config.toml
norm_place = "pre"
tie_embeddings = false
init_std_o = 0.0
beta1 = 0.95
Each number is 50 + 12 x the weight over its row's rms, rounded and kept within 0 to 99. Layers, rows and columns count from 0. The size before them is the row's rms in percent of the matrix's.

# layer 5 MLP up, 320x128, rms 0.407, rows 44-80, columns 0-63
102:40 29 49 64 44 23 34 57 67 43 53 72 34 80 70 61 38 54 43 30 44 46 29 58 38 39 50 32 54 51 47 54 34 39 54 40 53 49 51 53 53 43 62 51 59 41 35 49 71 44 56 61 36 48 80 45 59 55 43 40 55 59 32 46
087:42 30 53 31 62 54 59 55 17 57 70 62 46 55 41 41 57 45 47 41 71 56 52 52 54 32 53 42 65 47 49 54 56 52 43 64 38 63 60 50 48 50 54 41 44 41 47 35 55 29 48 39 38 41 44 77 42 49 26 37 39 63 54 53
113:51 43 51 57 55 38 44 48 65 73 52 33 75 43 33 22 62 38 57 62 57 58 60 50 53 55 64 25 43 60 45 63 48 54 46 61 63 57 71 55 47 56 66 57 44 53 41 38 46 42 48 53 48 60 42 29 61 44 49 54 74 60 50 42
103:52 86 76 38 45 52 50 40 33 43 41 53 21 63 42 52 53 60 42 53 59 65 52 40 60 38 47 48 44 38 53 40 26 63 50 31 59 69 46 74 51 54 45 55 41 35 60 69 37 47 38 56 72 57 31 58 57 58 50 48 47 31 44 39
101:50 59 40 51 68 42 24 55 50 44 45 59 58 47 54 39 81 56 69 62 58 68 59 39 44 57 62 38 56 48 39 34 53 51 34 45 43 59 44 43 46 42 44 65 40 51 44 48 51 53 53 41 42 69 58 43 64 57 39 56 74 55 63 60
110:56 45 54 37 46 57 60 55 57 41 48 65 27 42 71 55 52 58 50 44 64 18 58 41 32 42 16 47 72 66 39 32 41 41 65 61 37 33 47 57 66 51 54 56 37 57 52 64 48 58 54 51 46 41 39 35 59 41 62 72 52 43 63 55
098:43 14 46 69 54 42 50 57 28 22 44 65 59 57 86 49 63 23 57 28 55 47 43 73 53 60 59 40 43 54 39 56 67 47 68 62 50 25 40 67 56 55 46 62 34 55 49 50 48 65 52 61 48 44 37 52 58 54 37 56 42 44 51 55
107:36 54 55 75 51 40 62 60 52 49 47 49 62 78 45 30 42 24 45 59 57 81 46 61 63 47 77 28 30 44 65 56 55 55 50 37 45 64 38 56 48 53 37 61 34 39 37 56 48 54 67 74 39 58 72 45 54 36 57 48 56 46 46 32
094:41 35 57 39 42 53 75 54 56 54 36 32 41 26 46 61 48 67 64 42 53 37 34 54 75 45 69 55 49 54 44 30 39 58 45 68 55 51 41 47 57 59 50 57 68 38 74 12 40 53 53 59 67 36 47 61 64 48 41 66 57 59 56 54
086:61 59 48 55 52 65 49 48 45 69 61 47 57 47 41 55 35 39 57 49 63 37 56 42 31 40 44 45 52 45 43 50 48 57 64 62 62 48 38 31 48 54 40 57 28 61 49 38 49 47 75 45 37 50 52 52 82 42 30 51 43 54 42 74
128:30 54 50 30 58 38 38 67 62 66 41 53 45 51 49 43 36 48 57 49 66 45 65 48 41 56 37 57 33 41 48 38 50 46 57 43 50 42 55 51 62 11 71 49 32 53 56 51 56 47 49 66 43 36 63 38 62 52 56 56 57 60 80 33
102:50 27 39 76 35 56 51 50 66 32 43 61 57 51 56 47 26 60 58 52 46 54 20 49 46 40 50 61 57 50 38 79 41 41 52 53 43 16 54 39 46 55 46 70 48 57 23 41 43 31 47 47 37 50 42 46 24 43 60 30 57 53 50 56
090:55 54 27 30 54 32 41 55 42 50 55 52 60 37 57 29 51 31 39 46 47 60 51 23 56 39 27 28 59 53 58 45 78 73 51 59 58 62 49 39 49 38 61 55 58 60 53 54 33 61 60 73 56 74 47 43 55 34 54 56 69 57 22 51
091:49 47 45 50 59 34 36 69 43 59 61 46 57 61 63 44 41 50 71 72 59 41 62 52 51 51 28 47 43 40 42 53 43 62 60 59 44 69 59 43 41 58 68 52 56 61 26 59 75 64 44 36 36 57 60 57 44 38 59 44 31 46 67 57
094:52 55 49 50 44 72 53 52 49 52 42 53 63 38 33 64 42 36 74 62 52 34 19 47 30 53 63 46 52 29 41 24 40 24 53 63 60 59 47 50 35 72 57 66 47 54 53 47 42 40 69 29 47 28 54 54 32 51 47 29 51 64 34 40
101:41 55 56 62 58 47 52 59 41 44 45 70 52 72 41 62 54 15 45 54 67 58 42 65 43 46 54 51 55 34 44 57 41 59 63 42 55 41 55 62 58 39 61 76 33 45 54 56 54 57 59 51 73 38 34 27 31 28 50 50 45 57 61 51
157:49 63 40 64 58 46 57 57 27 63 52 59 39 47 38 61 49 53 80 51 50 30 34 53 52 48 54 40 46 56 19 58 35 49 67 62 55 39 51 47 45 48 57 59 34 63 62 62 45 46 56 54 57 49 35 44 60 52 49 34 48 36 52 42
101:57 55 56 46 45 40 45 44 36 61 60 41 47 60 36 35 47 59 33 41 40 47 65 62 45 40 54 41 55 40 55 41 62 46 46 28 48 62 43 34 57 48 37 36 52 41 55 55 41 46 44 34 42 28 66 54 52 60 58 40 48 30 44 48
094:61 67 55 63 60 49 56 40 67 57 46 44 44 50 53 44 65 62 52 68 50 52 61 46 66 58 52 49 73 47 28 28 45 45 66 58 59 44 54 56 42 83 56 47 61 45 55 50 51 52 59 43 38 44 51 39 43 57 44 37 39 54 37 68
094:65 50 60 57 62 64 31 64 56 36 47 36 61 48 39 52 61 60 61 35 50 49 61 43 32 41 44 50 64 55 34 57 56 41 50 44 26 40 56 59 36 57 71 51 53 57 59 54 41 36 27 36 66 47 56 46 55 67 33 22 39 52 46 60
106:61 74 65 47 46 68 62 46 56 39 21 59 43 27 62 65 39 52 29 51 49 61 50 54 50 37 35 42 57 43 46 57 49 50 53 29 73 61 47 37 53 64 65 50 41 66 49 47 68 51 47 66 53 62 51 60 34 56 75 30 55 57 53 45
101:26 48 40 66 41 37 39 61 58 51 41 32 35 63 20 67 48 58 76 56 75 52 62 46 61 52 62 35 69 65 58 34 53 49 30 34 54 52 60 51 50 87 58 45 43 45 39 56 46 62 32 39 68 52 53 51 50 36 65 54 57 52 33 66
123:58 57 56 45 51 47 66 53 61 43 34 56 52 73 44 56 53 72 52 45 61 53 40 44 32 33 54 55 51 57 46 47 45 49 34 42 28 35 33 34 56 58 58 26 32 35 65 51 46 46 46 49 37 62 54 52 48 42 59 51 30 51 61 35
102:14 43 28 63 51 47 62 57 43 33 55 56 57 59 43 67 55 64 63 54 49 48 56 54 62 45 36 47 51 49 59 56 57 56 49 45 45 50 58 36 52 53 54 23 25 59 51 50 74 54 54 51 47 73 59 49 45 34 47 48 67 50 50 58
111:61 58 47 54 50 45 73 71 49 61 47 50 47 51 62 56 44 53 50 55 44 27 48 45 58 21 47 45 53 60 60 37 40 44 53 34 70 59 63 37 31 43 61 48 59 48 48 57 43 37 60 19 63 35 41 53 33 52 59 68 69 54 69 66
092:55 51 61 21 61 54 63 46 40 43 61 64 57 51 55 50 52 54 35 42 56 47 42 60 38 71 47 51 52 35 46 46 62 45 42 40 35 66 45 47 60 43 60 39 69 42 64 66 48 41 48 74 31 30 27 56 42 67 37 64 44 34 59 44
104:49 47 46 47 55 62 42 53 49 53 56 51 36 65 42 46 50 51 39 24 56 49 50 53 55 49 43 39 27 31 64 48 30 58 61 59 63 53 58 44 45 51 66 53 17 57 44 58 44 69 40 58 61 38 51 54 41 38 36 42 51 67 39 62
094:55 45 50 57 41 68 56 45 50 67 55 47 43 49 26 60 42 55 30 58 46 57 56 96 39 34 51 36 27 54 53 48 46 46 43 63 45 58 63 61 42 53 65 68 38 54 46 38 49 32 72 31 53 41 66 53 48 39 37 40 58 51 46 34
100:40 45 50 50 43 61 68 61 52 41 62 60 70 56 44 35 52 34 49 59 42 47 53 33 56 41 49 50 59 49 39 66 45 52 55 47 93 37 43 45 59 53 56 72 59 59 36 62 52 51 34 50 52 53 53 33 63 26 59 47 46 69 60 36
097:62 77 51 62 47 58 51 60 20 64 45 32 40 46 48 51 60 46 49 41 63 65 54 49 39 29 58 52 60 45 50 49 49 59 64 52 38 42 60 70 34 37 67 56 43 51 62 37 32 29 50 50 62 58 53 48 36 46 45 83 62 39 53 50
103:35 57 63 36 44 79 68 55 41 58 27 51 30 34 48 69 44 73 76 46 49 31 66 41 65 40 53 73 51 46 45 31 48 54 35 40 63 61 55 33 40 79 45 66 52 62 52 58 51 71 55 48 48 74 47 33 34 34 54 59 58 67 36 53
098:49 54 43 53 71 19 42 54 56 41 39 31 54 40 36 64 57 53 22 66 37 64 67 62 46 71 75 54 66 59 57 68 43 51 52 39 57 49 40 52 52 35 36 48 32 59 52 36 34 37 57 79 65 56 39 57 53 66 58 52 56 52 46 49
097:53 64 55 47 73 66 68 37 54 41 48 47 47 54 49 43 41 66 40 48 42 72 52 52 69 49 66 49 27 31 51 72 50 70 64 36 67 54 31 58 46 52 54 64 58 38 60 57 37 65 61 48 49 56 38 46 43 62 46 34 51 55 31 63
099:60 59 38 49 33 38 36 56 41 70 37 47 58 71 56 45 50 60 37 56 65 43 29 59 33 37 38 39 38 66 47 69 64 54 33 63 54 51 63 57 42 57 45 52 20 72 61 40 68 34 43 36 44 54 61 36 70 44 58 53 60 53 41 63
087:29 82 37 54 40 44 35 67 36 63 39 60 36 53 57 59 32 48 41 45 48 64 49 37 62 53 49 63 26 41 56 46 41 39 46 52 42 40 41 30 57 50 44 59 35 71 47 40 77 36 51 62 44 50 85 40 54 48 46 43 53 54 73 48
104:49 46 44 53 56 85 48 74 58 45 48 46 61 60 42 50 33 47 67 62 48 46 57 45 66 44 37 65 55 41 38 44 64 44 45 51 32 29 43 44 50 85 43 54 43 35 58 65 45 55 46 33 44 59 42 64 49 61 46 56 57 57 73 37
099:73 61 52 52 53 45 60 32 53 42 44 73 56 38 68 49 61 49 34 60 48 45 45 51 53 39 41 48 45 47 33 47 58 74 52 70 64 57 53 43 57 74 54 47 40 44 45 41 29 42 46 48 51 66 26 22 61 55 38 52 43 74 53 58
# layer 5 MLP down (transposed), 320x128, rms 0.388, rows 44-79, columns 0-63
103:62 42 65 30 41 36 50 64 37 47 40 47 42 43 36 68 36 78 55 42 48 58 51 37 58 46 40 69 60 26 28 64 49 49 46 38 62 55 70 49 60 41 32 50 60 44 60 47 61 49 55 52 46 72 36 53 61 46 36 62 54 66 40 38
091:52 69 32 49 42 44 51 49 72 45 44 64 36 64 53 48 43 51 52 58 51 45 46 63 63 62 51 49 53 52 46 63 52 43 54 67 41 49 37 70 58 22 60 54 71 47 67 40 62 42 48 77 39 43 47 35 70 46 57 47 49 56 56 48
106:50 50 41 31 48 48 40 32 66 52 67 63 29 56 58 66 44 41 28 54 38 53 53 52 56 45 44 30 60 69 44 53 61 60 42 47 56 43 52 47 44 30 40 41 78 36 45 59 64 47 59 44 44 50 55 42 55 64 28 56 64 58 50 26
103:69 61 61 54 47 71 56 60 60 36 58 42 37 57 51 35 51 70 54 41 70 46 68 25 50 70 40 63 64 50 46 48 80 68 30 48 54 40 46 66 40 29 41 55 57 41 57 48 63 44 70 50 58 52 60 52 40 20 50 63 66 43 41 54
109:31 67 28 51 36 66 41 63 71 48 56 25 68 51 63 44 31 60 25 48 52 56 54 58 73 36 54 31 47 69 42 12 65 68 63 51 34 32 50 48 57 46 44 56 43 56 40 68 70 61 44 54 69 40 60 40 70 56 48 43 40 62 54 53
108:81 64 73 47 50 60 51 57 50 28 38 45 55 47 44 73 66 72 35 61 66 53 38 57 47 52 51 55 41 47 55 65 62 54 47 37 51 44 74 42 48 65 48 60 59 54 55 63 71 38 59 42 44 49 50 36 67 67 63 41 34 46 72 49
102:39 50 34 64 38 31 29 43 42 52 65 61 59 57 49 51 59 69 32 61 40 54 40 43 60 33 59 59 58 42 39 26 69 46 48 41 18 53 67 42 57 58 46 56 46 23 57 53 50 59 57 45 28 53 55 39 50 68 57 59 59 48 37 57
106:57 31 58 40 49 61 43 50 38 52 33 40 70 58 56 51 36 52 37 56 58 54 59 36 58 43 74 52 59 60 51 32 61 61 48 61 33 60 57 59 48 43 35 59 46 55 54 50 47 66 43 73 52 43 31 40 35 60 66 36 71 43 37 49
099:63 61 56 44 48 48 34 35 53 25 62 44 41 50 52 54 49 38 53 62 33 67 53 49 61 39 33 66 37 42 56 39 71 52 42 42 52 38 60 70 57 27 51 54 48 39 45 50 26 54 54 52 29 27 63 59 24 29 48 39 29 51 58 51
087:58 28 33 46 59 42 34 47 60 52 55 61 58 50 42 46 64 43 50 59 39 54 62 47 47 51 49 57 55 62 68 74 44 43 38 36 70 50 52 33 35 53 49 36 47 53 53 44 56 50 35 31 52 51 60 27 43 58 33 67 50 71 46 27
119:44 46 33 49 43 39 36 43 49 62 53 52 44 44 64 58 35 57 34 57 60 47 46 39 60 48 53 61 71 38 56 27 43 39 51 35 59 62 70 32 39 55 46 39 40 39 32 41 49 25 55 34 34 54 44 52 90 69 31 60 37 61 48 51
105:38 64 40 54 73 65 40 51 48 39 45 49 47 55 69 62 41 39 61 38 45 57 52 56 40 39 58 28 56 63 52 43 67 70 29 61 70 37 67 56 54 49 40 45 57 61 60 70 42 61 39 53 52 36 56 21 46 71 49 60 54 45 55 63
087:23 49 51 59 60 55 49 45 62 31 49 50 53 62 37 69 51 77 32 66 38 54 34 46 39 50 56 67 39 41 48 60 48 42 35 46 42 25 61 76 53 37 45 28 38 49 56 30 61 54 61 25 48 35 38 66 39 40 52 52 68 52 57 51
095:41 32 77 36 47 41 49 49 61 59 27 49 43 66 54 66 31 47 58 49 64 38 50 60 43 18 45 51 44 56 51 58 19 50 42 60 33 55 40 70 53 43 63 48 50 57 40 37 42 57 44 61 37 45 57 53 30 42 50 39 59 51 39 67
101:47 51 62 52 57 61 72 63 41 57 36 63 50 51 47 50 45 44 46 48 50 56 41 53 42 62 43 44 58 54 52 37 50 56 47 44 36 62 42 64 45 60 44 29 54 36 35 42 62 35 33 40 81 42 64 50 24 41 55 44 62 54 37 49
097:38 35 50 26 44 47 56 59 37 45 58 61 66 43 44 55 53 32 36 52 38 54 69 59 39 49 84 61 59 34 53 66 58 27 46 49 50 44 53 60 45 69 54 43 32 55 52 51 58 38 48 63 59 32 53 38 36 43 60 58 62 38 41 74
124:37 60 50 53 66 30 59 46 46 25 42 35 39 60 59 58 65 39 45 61 59 47 48 77 40 78 40 38 35 85 32 51 87 43 41 41 44 45 56 45 47 44 42 39 36 66 45 57 43 63 44 36 46 37 47 64 35 29 55 53 70 44 59 36
097:40 34 31 41 44 54 55 57 59 48 50 32 52 45 61 46 51 48 32 61 46 46 38 59 50 43 35 35 74 41 28 60 52 72 38 48 33 57 66 62 38 43 50 53 57 58 51 58 26 32 50 39 57 46 53 56 61 40 36 32 40 55 48 68
099:54 65 72 59 48 39 44 29 48 48 54 44 58 35 53 57 27 38 26 43 45 47 25 63 61 51 60 35 43 56 62 34 71 54 55 32 45 47 60 57 50 56 21 60 28 65 53 57 69 49 60 60 55 38 48 46 52 53 67 69 55 72 52 43
096:52 48 47 39 47 37 48 62 61 46 51 47 46 65 52 36 29 42 55 52 53 48 24 58 46 57 43 34 47 59 56 57 61 55 68 51 57 53 45 59 35 61 47 37 30 61 44 40 15 67 41 74 35 29 54 55 41 50 59 70 40 36 56 42
104:46 49 54 67 53 44 45 42 48 51 86 53 35 39 44 40 43 66 52 31 58 51 56 47 50 65 62 58 60 51 68 65 47 14 33 66 72 34 44 47 21 49 68 39 53 52 48 68 51 60 51 63 27 64 46 46 57 50 35 42 26 52 44 62
109:35 72 70 44 42 30 54 66 53 40 54 44 50 72 69 56 56 59 56 42 61 54 49 49 62 46 51 64 55 63 49 74 59 59 48 44 55 32 52 50 67 54 40 38 64 45 39 56 13 53 64 56 34 47 56 58 56 35 51 33 53 56 52 40
111:49 56 41 57 44 62 51 42 59 43 51 33 49 59 48 55 42 31 81 47 49 25 35 29 44 87 43 66 34 54 43 57 49 49 43 37 33 61 70 55 52 46 51 39 54 36 49 49 48 48 56 67 63 45 32 74 55 45 52 59 49 62 50 41
106:42 41 64 45 50 38 60 62 48 51 59 55 45 49 45 51 41 70 70 67 30 61 38 20 35 37 58 66 39 41 53 48 56 55 31 48 52 38 61 46 44 23 25 64 17 24 55 60 59 37 56 61 54 70 58 44 34 45 59 42 72 49 31 62
109:51 35 52 49 30 56 47 50 66 71 29 65 52 41 39 49 58 31 43 50 42 44 59 52 58 79 51 40 54 56 61 49 39 44 54 65 60 48 51 23 52 44 59 56 57 69 67 63 50 61 47 47 41 56 44 45 38 58 49 35 41 58 54 41
089:48 37 51 32 60 48 51 72 40 29 32 46 44 50 55 46 68 50 33 48 41 36 56 47 42 53 57 63 49 49 49 69 21 71 36 51 51 32 22 40 49 57 43 45 40 34 50 41 21 48 33 47 63 64 29 32 16 42 73 56 55 67 51 45
106:51 69 33 61 52 52 55 63 53 75 38 42 36 40 53 65 31 51 33 37 58 47 38 66 40 37 53 46 46 52 69 48 52 62 39 37 55 58 53 55 51 59 40 40 50 59 18 38 70 55 53 35 49 75 53 49 69 57 32 53 66 66 57 51
099:43 37 63 42 48 46 56 43 46 65 39 37 60 57 59 57 31 63 39 35 51 48 57 44 48 64 54 51 65 30 65 66 73 50 45 50 60 42 32 43 60 62 43 73 62 40 58 40 71 31 43 57 28 55 57 57 70 68 49 60 69 30 60 55
099:30 55 51 62 48 33 66 40 64 64 71 61 30 42 27 53 44 54 56 38 55 57 50 47 59 71 36 66 36 74 38 51 67 58 40 58 38 65 56 46 45 55 35 36 46 59 49 58 33 79 53 50 60 55 40 46 65 55 79 61 40 40 53 36
099:52 43 63 48 52 53 37 61 58 44 50 42 45 66 54 59 07 58 34 56 36 38 60 75 54 42 50 58 56 16 51 47 49 53 38 41 59 48 42 89 75 37 61 39 51 24 26 61 71 47 62 55 53 76 56 36 41 55 50 44 48 45 78 54
095:45 32 45 63 50 53 43 47 22 36 51 53 44 57 49 35 57 50 45 35 71 50 43 44 41 37 44 60 41 58 50 46 52 58 47 56 59 47 65 48 36 31 42 86 33 68 56 35 53 50 56 53 33 50 60 46 47 74 60 60 57 43 41 64
102:57 43 54 61 38 43 60 66 48 34 28 59 53 46 46 46 51 39 15 46 64 53 74 63 48 66 51 52 57 55 61 59 55 58 52 33 69 54 67 66 50 39 45 64 46 46 61 54 62 44 47 37 43 39 43 45 33 52 40 56 52 44 58 36
105:47 44 42 59 44 54 61 72 52 50 43 47 48 60 68 49 60 43 63 43 30 51 53 54 38 59 40 74 26 41 44 39 70 37 45 65 53 60 59 47 61 72 41 37 54 53 56 67 52 40 47 58 40 72 36 40 55 48 64 34 71 50 34 66
088:46 34 27 67 58 57 82 57 61 27 67 55 58 34 44 36 51 59 69 68 61 39 50 41 49 60 52 57 24 60 48 36 47 64 65 28 35 42 73 26 54 45 52 44 67 36 47 48 67 48 44 58 45 43 43 46 57 43 60 36 54 59 59 33
096:51 46 35 43 28 55 31 58 60 29 41 46 47 51 70 43 37 42 56 48 50 67 53 45 50 64 11 50 46 62 63 52 50 53 56 44 26 43 57 45 53 53 38 35 40 54 36 38 72 33 51 47 60 47 36 52 82 74 53 62 42 33 32 36
096:58 47 53 40 49 49 67 40 49 45 73 44 51 47 60 32 50 46 60 73 67 37 56 50 65 27 49 21 52 57 41 58 68 32 53 55 50 46 51 26 43 35 48 51 52 44 58 56 43 59 38 78 59 43 64 33 51 42 35 48 38 36 49 39
# layer 5 MLP gate, 320x128, rms 0.421, rows 45-80, columns 0-63
096:47 45 41 38 39 21 24 36 42 65 66 36 60 51 53 46 50 46 41 44 34 53 50 73 52 37 56 27 32 36 44 61 57 45 47 65 60 74 46 48 52 52 49 40 59 20 44 46 57 51 28 52 37 33 48 47 42 62 61 58 50 37 65 33
106:50 59 44 41 29 42 59 53 53 46 38 72 42 44 31 55 40 59 50 38 56 69 58 45 30 38 65 62 39 33 39 33 38 70 57 64 47 51 47 60 45 63 55 52 49 39 40 46 58 59 39 52 44 56 49 45 54 44 51 28 47 71 61 71
104:59 61 45 46 66 43 42 61 65 52 58 46 52 58 61 56 62 68 38 44 45 46 55 13 38 47 49 81 46 54 50 51 41 53 52 49 46 30 66 85 72 48 61 25 63 63 55 27 31 60 35 60 47 36 36 48 53 62 51 39 60 54 53 55
101:71 40 60 53 55 63 49 36 20 34 45 42 60 53 46 55 74 35 57 47 47 52 54 50 66 35 36 37 21 50 36 60 56 27 53 52 66 22 53 45 73 49 53 63 56 40 59 41 72 81 49 32 41 45 40 58 61 53 60 34 60 47 58 66
103:59 39 46 72 59 49 40 40 54 26 68 34 46 51 59 56 36 44 47 57 50 74 70 62 47 53 41 55 69 54 60 64 49 79 61 48 53 52 49 42 38 46 53 24 67 50 30 38 28 34 70 47 40 44 66 54 32 56 63 73 49 45 41 53
105:19 64 51 25 62 51 40 37 53 54 31 50 46 68 56 29 65 57 44 45 54 67 26 40 49 56 65 41 40 70 34 49 50 80 48 46 50 55 52 75 43 30 54 76 61 57 39 47 39 62 52 48 65 52 50 54 38 52 49 47 29 43 39 51
098:57 46 81 48 44 59 38 16 62 61 48 62 54 58 42 59 73 44 58 59 53 67 47 39 56 59 63 55 47 67 40 34 60 35 43 58 58 56 62 69 39 57 35 41 59 23 50 36 61 49 47 72 43 49 49 78 56 37 41 50 69 48 29 44
094:48 40 35 58 52 56 38 46 53 48 51 47 48 55 58 57 39 66 31 53 53 54 57 54 46 52 57 58 47 25 76 52 52 59 43 55 56 46 68 62 48 52 42 43 55 65 47 53 55 27 51 34 24 65 46 62 29 69 59 48 59 64 41 33
096:45 55 34 58 49 49 54 39 43 50 27 39 45 42 62 54 54 54 57 31 66 45 34 25 37 73 46 46 50 30 27 65 61 37 50 53 52 58 58 49 38 61 55 67 52 57 41 48 59 46 74 33 25 55 44 53 59 43 46 53 44 49 60 68
113:47 44 64 81 36 71 66 54 52 32 50 54 50 35 55 52 55 65 29 50 60 56 50 56 17 54 35 39 62 55 53 65 64 33 76 50 55 47 48 62 56 74 32 42 34 47 65 74 49 54 35 63 48 44 33 48 81 37 37 68 48 67 40 44
105:52 47 46 56 53 43 30 36 60 44 37 49 21 71 39 24 46 65 47 51 55 44 37 45 41 61 41 36 40 60 59 51 45 60 25 50 47 30 52 52 45 46 54 63 50 49 45 43 56 53 70 62 42 68 50 34 60 61 55 54 67 53 38 70
090:68 46 53 63 42 55 49 59 66 48 49 50 43 32 52 67 45 70 42 71 39 51 55 63 51 34 64 42 40 22 43 61 38 31 57 60 41 59 56 44 43 38 65 37 55 32 69 34 42 32 58 79 49 54 53 39 82 66 32 63 47 47 47 48
090:50 54 32 41 69 15 36 40 69 68 51 54 32 54 66 43 61 54 47 28 46 53 62 50 49 53 48 52 45 33 32 58 54 67 39 67 42 65 61 63 44 40 58 55 40 44 56 34 66 45 66 37 52 40 56 39 62 23 36 51 56 50 36 47
091:58 61 61 53 71 54 53 53 40 43 55 48 48 53 55 49 56 50 51 54 39 71 68 58 53 74 49 63 61 89 27 37 54 41 43 65 51 45 64 54 35 58 15 40 40 43 33 56 54 58 41 64 40 42 45 60 48 36 54 66 56 57 60 44
094:62 54 52 48 44 52 50 68 65 40 56 42 58 27 56 61 46 43 52 47 40 36 40 34 54 61 56 55 49 55 38 57 54 19 63 83 62 55 58 38 61 76 62 69 59 57 40 51 58 48 57 43 35 54 45 63 44 66 42 59 64 50 34 67
091:62 63 52 63 41 51 34 49 41 45 51 52 36 64 37 67 65 65 66 58 48 44 48 33 61 45 40 44 49 61 32 54 58 38 45 56 59 63 50 44 45 49 55 70 44 44 48 45 42 32 64 44 50 61 49 23 35 39 31 66 45 27 62 33
094:42 22 41 31 75 37 58 61 48 36 46 36 55 71 53 52 44 55 64 62 55 54 52 52 40 43 64 31 29 34 40 35 61 56 35 52 54 41 50 60 59 34 47 49 55 47 42 42 54 46 67 42 46 55 62 27 60 53 46 56 55 59 54 41
097:64 65 44 68 68 47 49 45 63 33 51 55 88 50 55 40 44 31 40 54 53 51 55 45 56 54 55 42 39 45 32 47 72 60 30 55 54 51 49 51 55 43 25 23 50 33 52 49 78 54 73 53 42 56 62 62 61 46 40 57 32 50 60 45
099:33 70 46 38 65 75 64 53 50 39 54 57 30 42 48 58 50 71 59 57 65 46 39 40 64 55 42 64 51 36 43 58 53 38 68 37 57 41 50 55 59 56 54 52 48 57 38 39 43 50 39 39 51 56 47 66 30 63 38 55 52 66 42 42
100:40 56 48 53 35 43 54 47 53 24 55 27 48 66 53 57 35 55 54 43 48 51 43 52 53 35 60 29 44 51 59 91 67 60 47 32 33 45 50 42 44 59 33 56 40 42 55 50 33 33 43 64 58 52 65 60 51 34 57 67 50 56 63 47
107:38 44 62 66 59 58 53 46 59 49 64 40 62 51 44 62 43 58 41 54 50 61 67 53 56 46 37 33 52 41 54 70 64 24 51 68 57 56 54 60 36 53 57 37 73 47 48 43 71 79 52 49 39 50 44 44 68 64 69 37 65 51 39 30
116:57 30 82 69 41 60 46 51 59 30 53 31 29 45 66 41 43 51 34 36 54 65 66 38 53 61 39 44 46 51 45 46 58 43 60 50 56 42 56 55 40 63 52 42 39 51 47 50 59 82 23 47 49 63 32 54 74 52 45 71 57 46 29 40
102:53 43 52 64 22 81 45 42 55 48 47 49 50 41 46 63 39 34 44 25 48 46 64 61 61 60 40 44 51 49 57 53 49 57 42 48 36 41 59 51 79 56 51 49 48 37 55 32 51 76 29 71 56 37 52 34 59 60 42 57 78 53 32 50
109:53 52 58 55 55 41 46 66 49 64 36 49 36 42 50 73 31 43 45 50 46 52 40 28 36 45 43 62 42 69 58 66 55 37 39 48 61 42 69 31 37 26 51 47 65 50 45 42 66 60 42 60 55 48 42 40 39 50 59 50 46 77 44 17
093:66 72 50 70 32 51 54 69 43 62 58 58 49 50 68 49 64 61 34 57 53 52 53 35 30 47 37 80 41 43 47 41 45 60 23 46 40 33 72 27 57 47 40 50 48 58 53 48 53 58 52 64 43 44 33 45 66 39 33 46 46 60 38 69
101:39 69 57 43 36 37 67 68 63 60 42 46 66 62 41 37 48 56 58 46 58 30 51 35 41 61 71 54 66 29 36 83 55 29 39 64 57 39 66 72 44 45 49 30 54 68 54 59 77 53 49 74 61 52 55 52 51 69 61 36 58 57 36 52
095:60 63 58 50 47 50 60 51 41 48 57 39 45 63 49 44 55 39 49 38 51 32 44 46 38 46 75 39 41 63 43 39 76 43 61 50 29 46 55 33 45 63 34 60 60 47 60 45 43 58 58 42 71 59 41 82 39 65 36 39 59 31 44 38
102:76 54 38 41 67 48 30 51 47 28 19 40 67 46 50 42 34 48 44 73 53 56 47 48 63 44 65 47 41 52 58 34 50 43 43 57 76 52 48 51 29 42 45 39 51 39 33 42 36 61 66 44 40 44 78 55 63 57 53 54 68 38 57 36
099:65 65 44 75 49 36 40 58 36 39 51 63 72 55 37 64 19 49 36 75 45 70 71 49 46 44 53 36 55 56 61 56 50 50 73 59 51 58 57 75 46 46 47 48 31 62 47 53 30 67 60 62 47 53 62 47 50 57 53 42 44 57 62 38
095:49 48 59 66 52 42 43 66 59 39 51 63 56 53 46 66 56 47 52 58 51 34 58 47 44 50 37 72 68 55 34 75 67 73 44 68 41 35 61 61 58 49 61 33 41 61 65 40 42 51 58 44 51 42 39 55 57 59 51 28 56 74 41 50
100:37 39 49 72 61 63 29 50 42 46 44 44 49 37 51 20 43 50 34 49 50 61 55 45 71 53 40 36 35 44 70 46 67 29 55 55 71 64 46 54 55 60 57 51 67 42 49 43 53 51 40 50 55 30 38 40 47 63 31 61 57 25 50 52
096:61 53 58 69 40 53 34 65 64 55 59 42 50 32 36 70 31 49 37 61 44 46 42 60 58 40 58 55 37 29 38 51 65 36 33 75 72 63 59 60 64 58 45 64 50 50 56 47 61 45 35 61 48 45 49 52 41 48 26 43 39 57 55 48
098:41 55 68 27 50 54 50 38 42 53 51 54 43 68 55 49 38 56 18 49 47 59 78 41 61 60 45 64 47 54 38 55 55 39 53 60 45 66 49 63 41 69 55 34 46 39 53 58 66 57 57 66 53 42 61 77 32 41 55 34 70 40 24 39
090:69 73 26 60 53 56 44 46 60 52 61 73 38 60 37 45 52 36 38 59 44 36 46 55 47 37 73 43 46 62 48 67 55 55 31 39 47 65 41 56 52 40 33 30 52 39 74 39 63 62 60 49 53 64 57 53 53 44 47 53 36 70 63 42
094:45 47 31 58 43 53 73 37 41 31 39 57 57 43 64 61 62 59 49 53 48 40 48 36 55 71 41 44 49 57 52 32 54 46 55 52 40 52 62 54 42 56 46 59 43 60 44 34 39 51 59 43 49 51 70 48 37 16 46 46 61 70 39 54
100:42 45 56 53 61 49 45 38 48 48 47 48 56 44 56 57 37 35 50 58 55 53 27 46 27 38 49 38 12 64 43 65 51 57 50 56 75 33 63 61 50 32 56 53 32 38 39 45 30 28 61 46 48 51 60 66 30 52 60 48 35 51 52 35